python train.py --vocab_size=512 --rope_fraction=0.25 --init_std_o=0.0 --grad_clip=1.0 --warmup_steps=0 --seq_len=1024
Each number is 200 + 30 x the weight over its row's rms, rounded and kept within 0 to 999. Layers, rows and columns count from 0. The size before them is the row's rms in percent of the matrix's.

# layer 7 MLP up, 768x192, rms 0.134, rows 76-109, columns 144-191
105,196,207,208,238,173,187,206,227,224,225,226,206,167,194,219,208,175,208,190,200,208,202,154,206,178,223,215,177,240,204,237,182,182,192,291,193,190,171,242,249,179,192,228,169,224,238,110,190
097,179,128,163,160,160,190,194,215,194,225,251,250,174,235,169,238,175,194,201,272,209,215,217,216,230,236,146,252,138,206,224,226,222,231,157,199,203,226,204,175,202,205,245,176,167,226,180,228
102,205,199,167,191,212,178,178,186,260,206,193,184,213,188,195,211,157,236,253,201,211,239,140,196,172,225,206,154,205,234,227,175,195,179,181,170,130,237,211,163,179,172,243,166,186,163,174,201
098,204,253,227,206,153,221,245,194,242,180,180,242,186,181,221,254,217,222,236,177,151,212,198,226,225,194,208,226,211,178,202,234,153,197,170,193,190,218,223,226,207,208,178,175,176,198,235,195
103,175,210,260,140,192,215,143,214,210,220,222,205,154,183,225,192,197,192,240,214,240,237,183,205,196,162,171,213,196,210,205,222,157,234,221,177,233,211,239,216,161,159,188,208,192,188,130,230
101,158,183,196,141,226,214,202,199,230,209,201,236,212,192,182,212,216,209,200,179,196,218,166,166,218,168,188,197,166,144,201,130,201,173,220,236,168,171,142,158,201,248,187,259,224,202,214,155
100,199,149,262,221,216,168,174,181,201,248,216,172,266,199,200,233,190,170,184,208,181,233,203,247,182,217,158,161,212,180,131,169,236,157,182,167,175,173,168,201,233,184,221,233,215,174,180,230
102,188,230,211,157,234,181,201,206,255,227,210,245,199,156,175,200,185,208,192,225,216,201,193,166,223,183,182,237,203,150,184,178,210,208,170,197,159,245,240,219,217,229,208,197,184,248,165,229
098,181,200,251,205,159,179,156,230,206,218,210,210,217,196,207,180,214,164,242,219,202,225,223,223,177,194,225,157,189,224,268,192,181,173,165,159,155,192,187,274,217,181,189,245,195,233,200,211
099,232,190,168,184,173,155,246,137,205,220,202,195,137,242,200,260,211,228,187,221,199,290,226,170,186,223,237,163,154,285,229,218,224,178,218,185,253,124,200,191,218,186,198,221,232,229,139,191
099,176,206,237,245,183,212,148,189,189,202,181,210,219,183,178,211,251,229,214,184,189,139,181,174,159,207,200,223,273,219,222,257,160,197,214,207,205,209,165,155,218,172,165,173,205,163,204,193
096,136,180,180,193,253,157,170,179,272,189,159,252,201,184,247,167,184,207,206,235,179,184,214,208,219,189,227,214,223,146,210,201,183,176,238,187,204,236,195,212,200,197,219,187,134,221,235,195
100,236,239,180,202,197,204,128,162,216,163,213,218,187,215,224,184,213,187,201,229,204,167,189,166,217,205,240,176,172,186,259,196,193,210,230,186,213,180,230,186,216,204,235,207,221,217,201,220
100,213,171,215,200,199,204,194,228,187,198,236,196,207,219,184,170,242,260,219,193,157,229,176,212,147,219,208,209,240,189,216,186,226,162,237,150,224,188,169,237,255,220,220,176,210,234,172,192
098,191,208,187,259,202,229,259,166,192,193,254,227,232,157,235,199,197,166,215,166,179,193,228,194,220,216,227,238,192,175,225,283,189,206,197,220,202,247,185,231,196,135,215,198,199,161,220,164
105,222,179,171,245,173,171,189,104,228,206,219,172,216,222,242,140,237,227,168,208,164,217,233,196,135,242,194,195,238,220,190,195,177,180,218,270,200,205,129,199,172,117,209,271,211,204,162,196
104,224,220,202,211,194,223,228,207,234,212,179,159,221,184,181,153,232,229,228,192,208,165,196,208,206,180,149,249,178,180,149,211,175,201,192,156,251,152,277,223,159,214,268,125,222,182,134,218
094,174,277,176,219,160,203,196,243,214,226,169,227,201,225,209,203,270,243,170,192,272,192,172,181,186,191,231,172,200,173,218,239,225,195,176,219,234,190,203,186,192,200,180,185,164,220,139,195
099,185,182,221,233,222,230,215,259,213,255,220,232,207,215,186,232,141,173,152,171,198,211,205,225,170,165,234,177,170,137,223,161,211,192,179,179,173,221,192,170,189,231,159,251,163,176,188,219
104,173,210,185,208,252,197,238,255,177,190,190,236,173,185,204,222,177,203,164,204,225,200,176,171,220,182,181,162,184,153,332,171,233,188,254,151,193,205,200,188,171,260,174,156,182,195,227,210
100,231,221,196,237,160,188,188,216,232,192,177,204,210,177,226,206,203,208,188,258,164,187,218,193,194,115,271,239,208,138,213,224,135,175,231,226,153,165,196,188,223,188,189,204,202,205,122,212
099,135,215,200,207,188,154,213,197,266,194,193,186,192,214,179,162,172,155,162,263,207,186,199,229,186,216,193,204,231,228,219,237,187,214,199,238,182,214,173,232,215,187,237,228,99,177,204,251
108,191,205,214,169,215,173,163,189,237,204,238,208,203,195,272,166,271,184,200,217,172,201,209,148,222,247,205,274,177,172,182,240,203,191,207,200,213,156,129,205,151,205,161,198,186,254,228,203
098,186,164,212,197,264,152,172,186,207,131,217,195,208,191,254,224,169,216,229,236,160,235,222,215,200,195,219,206,238,198,217,186,184,176,244,166,161,190,207,175,166,204,252,165,216,228,261,231
096,209,235,175,223,209,190,198,203,171,214,214,205,227,222,215,191,209,192,259,229,196,186,148,215,187,213,207,214,201,170,195,196,165,183,156,208,235,182,199,221,276,114,205,211,216,194,253,191
097,242,191,211,201,221,234,229,145,226,167,212,196,217,212,216,221,199,186,217,179,224,241,174,183,190,152,195,176,228,213,186,239,207,191,210,168,182,236,233,195,205,229,256,177,124,204,221,193
101,226,237,224,191,193,147,221,226,302,239,129,174,202,229,223,215,195,200,159,206,202,206,192,138,209,200,183,140,190,220,162,147,244,214,213,172,204,178,222,192,213,276,190,189,196,204,184,225
100,159,207,234,215,175,206,155,154,233,229,188,172,225,243,197,196,198,167,288,186,221,208,223,219,186,228,172,210,203,166,244,196,163,207,241,157,217,200,195,199,289,162,209,208,179,194,192,273
102,166,184,222,161,217,184,224,188,183,232,151,166,136,180,196,197,225,176,182,153,244,161,124,229,177,258,213,195,192,223,215,225,241,167,157,211,225,209,210,142,185,213,178,256,217,256,185,218
101,223,175,245,187,265,160,169,224,201,211,198,188,252,219,186,200,245,254,204,205,155,201,181,210,187,147,209,269,240,220,180,206,184,221,166,233,176,194,183,205,210,157,201,231,197,212,188,175
105,256,198,271,177,219,224,182,200,192,217,169,243,208,203,159,182,186,172,206,208,169,245,158,199,235,237,211,250,215,210,187,191,162,205,215,185,192,176,186,180,232,231,170,201,244,199,163,238
090,219,216,128,230,251,172,220,239,224,256,184,232,215,180,240,204,140,177,235,222,178,225,201,184,207,213,202,190,227,186,231,154,208,203,202,217,191,197,172,200,177,143,205,237,192,221,210,222
096,180,230,255,204,192,170,252,226,196,213,177,171,243,152,200,217,234,269,110,244,239,152,194,202,220,161,196,194,210,248,156,167,226,173,168,221,204,208,172,137,199,176,217,201,211,160,203,178
098,210,177,228,203,171,188,191,257,193,250,227,245,250,200,221,180,185,151,147,244,190,169,233,232,167,122,138,206,226,153,222,166,126,168,194,203,281,239,180,183,230,134,233,214,185,216,156,215
# layer 7 MLP down (transposed), 768x192, rms 0.0646, rows 76-109, columns 144-191
101,132,222,227,191,158,193,211,234,215,146,212,233,149,168,168,181,154,204,219,182,190,198,194,136,202,184,220,202,174,170,185,203,189,160,142,246,191,208,200,219,229,243,195,220,177,204,191,158
096,187,252,195,251,210,182,163,188,196,228,183,167,234,219,160,192,221,188,180,224,203,149,175,145,176,183,233,170,276,174,180,173,194,173,252,227,183,188,172,201,197,201,181,212,204,132,250,201
098,191,219,174,162,225,253,154,160,234,231,221,185,201,222,204,214,221,149,240,208,211,197,246,219,187,188,151,177,132,187,163,235,247,195,210,152,205,191,140,207,249,149,164,197,198,247,163,237
099,230,169,255,184,215,224,203,207,178,204,206,218,193,149,196,154,160,192,162,248,169,234,191,200,191,133,163,171,218,194,228,157,279,202,218,215,243,235,165,212,184,204,190,261,179,229,219,200
104,212,171,137,230,217,183,207,166,243,238,214,223,203,225,180,199,184,178,250,197,149,235,204,179,150,181,228,200,217,138,251,195,244,208,205,249,208,190,217,180,248,194,244,199,199,170,244,160
108,174,199,182,261,213,207,167,208,184,194,177,232,195,239,225,190,187,248,226,167,191,222,252,184,253,180,213,137,233,212,252,218,216,299,163,179,163,203,203,232,188,165,206,168,152,202,192,237
106,174,234,185,191,205,230,137,210,159,148,184,168,190,183,219,213,211,256,272,189,222,173,197,183,208,187,208,194,160,198,208,275,213,226,141,244,217,227,213,199,226,208,211,205,187,181,206,215
101,221,215,188,213,191,159,243,158,188,205,146,220,168,214,179,194,217,174,181,142,200,197,179,157,159,233,223,194,175,210,241,268,162,156,239,157,179,189,187,178,181,193,173,208,157,168,204,176
097,193,233,168,240,220,196,239,206,236,232,186,186,211,219,191,204,211,172,183,223,193,208,215,197,228,142,167,201,180,227,214,224,240,177,144,291,229,234,187,215,187,212,191,180,186,206,157,168
096,199,216,191,165,157,170,237,210,167,209,250,195,200,202,255,157,199,160,223,152,193,232,207,176,264,166,216,167,198,177,132,202,239,235,158,237,182,180,229,178,131,185,234,179,178,215,187,269
097,214,218,170,174,216,160,147,217,150,199,224,225,193,190,191,237,190,133,236,170,241,217,204,184,159,234,173,224,201,217,240,257,248,174,247,195,234,214,243,225,183,181,239,218,234,217,182,229
095,263,166,147,186,167,240,203,241,212,206,207,188,242,193,199,216,163,158,221,184,220,191,232,209,189,252,230,198,175,258,212,180,223,242,157,248,213,193,196,197,225,207,183,218,237,155,191,209
095,138,161,191,242,235,217,216,205,207,179,167,229,187,217,176,161,211,209,255,158,177,252,141,270,181,190,208,191,191,214,207,205,201,170,168,211,194,184,181,135,237,167,170,220,173,198,212,213
100,203,213,178,179,261,205,219,136,210,196,239,181,244,142,207,168,175,235,196,236,194,215,157,197,264,158,173,186,181,227,252,177,172,192,153,180,238,240,240,207,242,227,167,197,231,222,259,123
098,214,188,210,190,198,243,162,165,184,185,191,205,210,250,189,154,140,276,178,215,220,193,218,191,168,139,179,236,203,198,210,180,194,199,237,247,171,135,237,180,230,222,174,209,205,257,158,168
102,214,170,185,167,219,225,180,136,205,162,179,205,172,187,198,210,185,253,208,162,220,262,181,141,211,174,200,242,173,197,208,200,254,155,240,190,186,199,199,202,191,244,218,223,204,180,237,240
101,244,189,218,164,213,230,219,188,182,198,255,266,178,166,215,148,196,227,154,235,158,205,166,201,260,192,183,230,241,221,228,179,176,272,188,242,190,240,187,176,203,172,178,199,218,205,203,226
099,194,165,176,181,165,171,223,179,226,148,225,210,189,262,137,174,230,198,197,205,199,209,264,210,209,195,203,219,254,273,199,187,235,234,189,156,164,167,188,179,219,159,239,208,212,91,187,281
107,228,204,214,206,239,201,155,150,184,193,193,240,168,188,226,214,196,177,125,242,159,234,208,191,255,204,152,229,198,265,144,198,175,207,131,220,201,199,228,168,296,202,186,150,215,250,200,191
105,218,137,246,209,204,209,214,172,158,171,239,160,223,206,201,213,189,240,200,229,127,173,216,196,220,261,193,254,229,196,201,207,170,205,212,168,210,197,189,197,197,199,209,191,151,200,245,182
103,173,204,189,207,229,206,219,144,190,187,199,275,236,176,136,205,186,140,170,175,209,232,176,205,216,238,176,173,178,263,207,237,221,225,202,167,159,181,186,186,201,211,188,182,199,169,236,200
091,187,168,264,128,175,269,204,196,178,186,172,224,169,173,227,239,206,227,229,163,247,260,250,186,237,194,160,201,155,148,184,231,232,208,193,212,197,224,174,218,163,222,208,199,257,196,216,148
112,210,261,256,218,267,175,229,208,188,163,232,202,207,185,192,208,149,192,200,263,159,237,209,222,154,217,231,226,232,193,207,252,199,176,215,198,173,170,215,193,232,173,172,183,204,187,193,203
092,168,219,148,184,151,234,209,163,200,243,178,194,180,218,185,216,231,175,210,128,189,209,201,235,176,202,181,198,221,165,208,264,190,223,215,212,233,177,154,224,240,216,171,167,168,227,168,170
092,188,167,219,216,288,208,191,226,215,190,205,190,225,171,225,191,154,270,259,176,183,186,238,191,242,182,233,152,185,197,208,168,164,218,162,201,247,195,223,199,153,209,187,189,190,186,186,190
095,178,165,229,192,134,214,242,163,204,191,165,185,256,200,198,194,218,222,187,164,224,200,204,245,167,232,166,150,167,249,193,175,202,253,187,187,138,185,209,184,231,203,137,178,247,205,222,198
099,287,175,142,213,128,210,211,195,175,215,225,202,178,238,172,203,206,162,210,247,230,157,196,184,174,137,205,214,220,223,166,264,180,209,195,244,237,239,201,200,218,185,161,175,219,206,212,193
102,182,231,170,181,172,185,251,226,200,235,217,201,176,254,187,203,224,224,216,186,219,214,219,198,154,216,224,222,181,177,153,136,207,191,222,210,253,208,191,177,201,148,185,130,189,191,231,161
102,230,201,203,198,202,267,209,163,248,212,176,248,261,195,274,229,205,223,169,259,194,200,190,188,232,190,175,217,197,194,183,196,175,196,187,189,207,177,216,194,238,196,261,180,217,210,210,187
103,206,228,205,210,224,223,189,217,133,201,240,184,137,161,168,190,190,112,217,155,190,151,179,263,216,228,208,225,230,177,269,251,245,232,183,147,184,231,200,252,207,217,183,203,160,185,219,228
111,177,188,134,207,177,160,213,218,206,203,221,202,162,191,193,209,202,176,222,201,248,168,187,212,187,182,154,186,103,192,184,188,186,236,232,220,167,189,203,214,191,232,187,230,194,205,161,199
093,207,131,224,151,164,177,216,146,203,131,185,190,218,213,185,238,192,156,170,201,162,207,188,182,163,196,148,201,179,175,159,234,169,248,233,194,171,217,230,217,208,198,186,206,209,230,159,176
101,238,178,180,168,221,285,168,243,154,197,255,202,174,232,168,225,203,172,261,207,183,177,220,216,232,201,221,193,176,209,221,200,209,221,196,199,186,190,206,225,223,281,186,216,200,207,199,243
107,190,185,174,209,209,263,191,164,161,220,248,215,133,239,201,226,237,174,224,144,206,228,180,152,204,196,223,185,205,202,228,214,230,229,186,146,180,159,242,184,229,248,173,170,154,168,210,215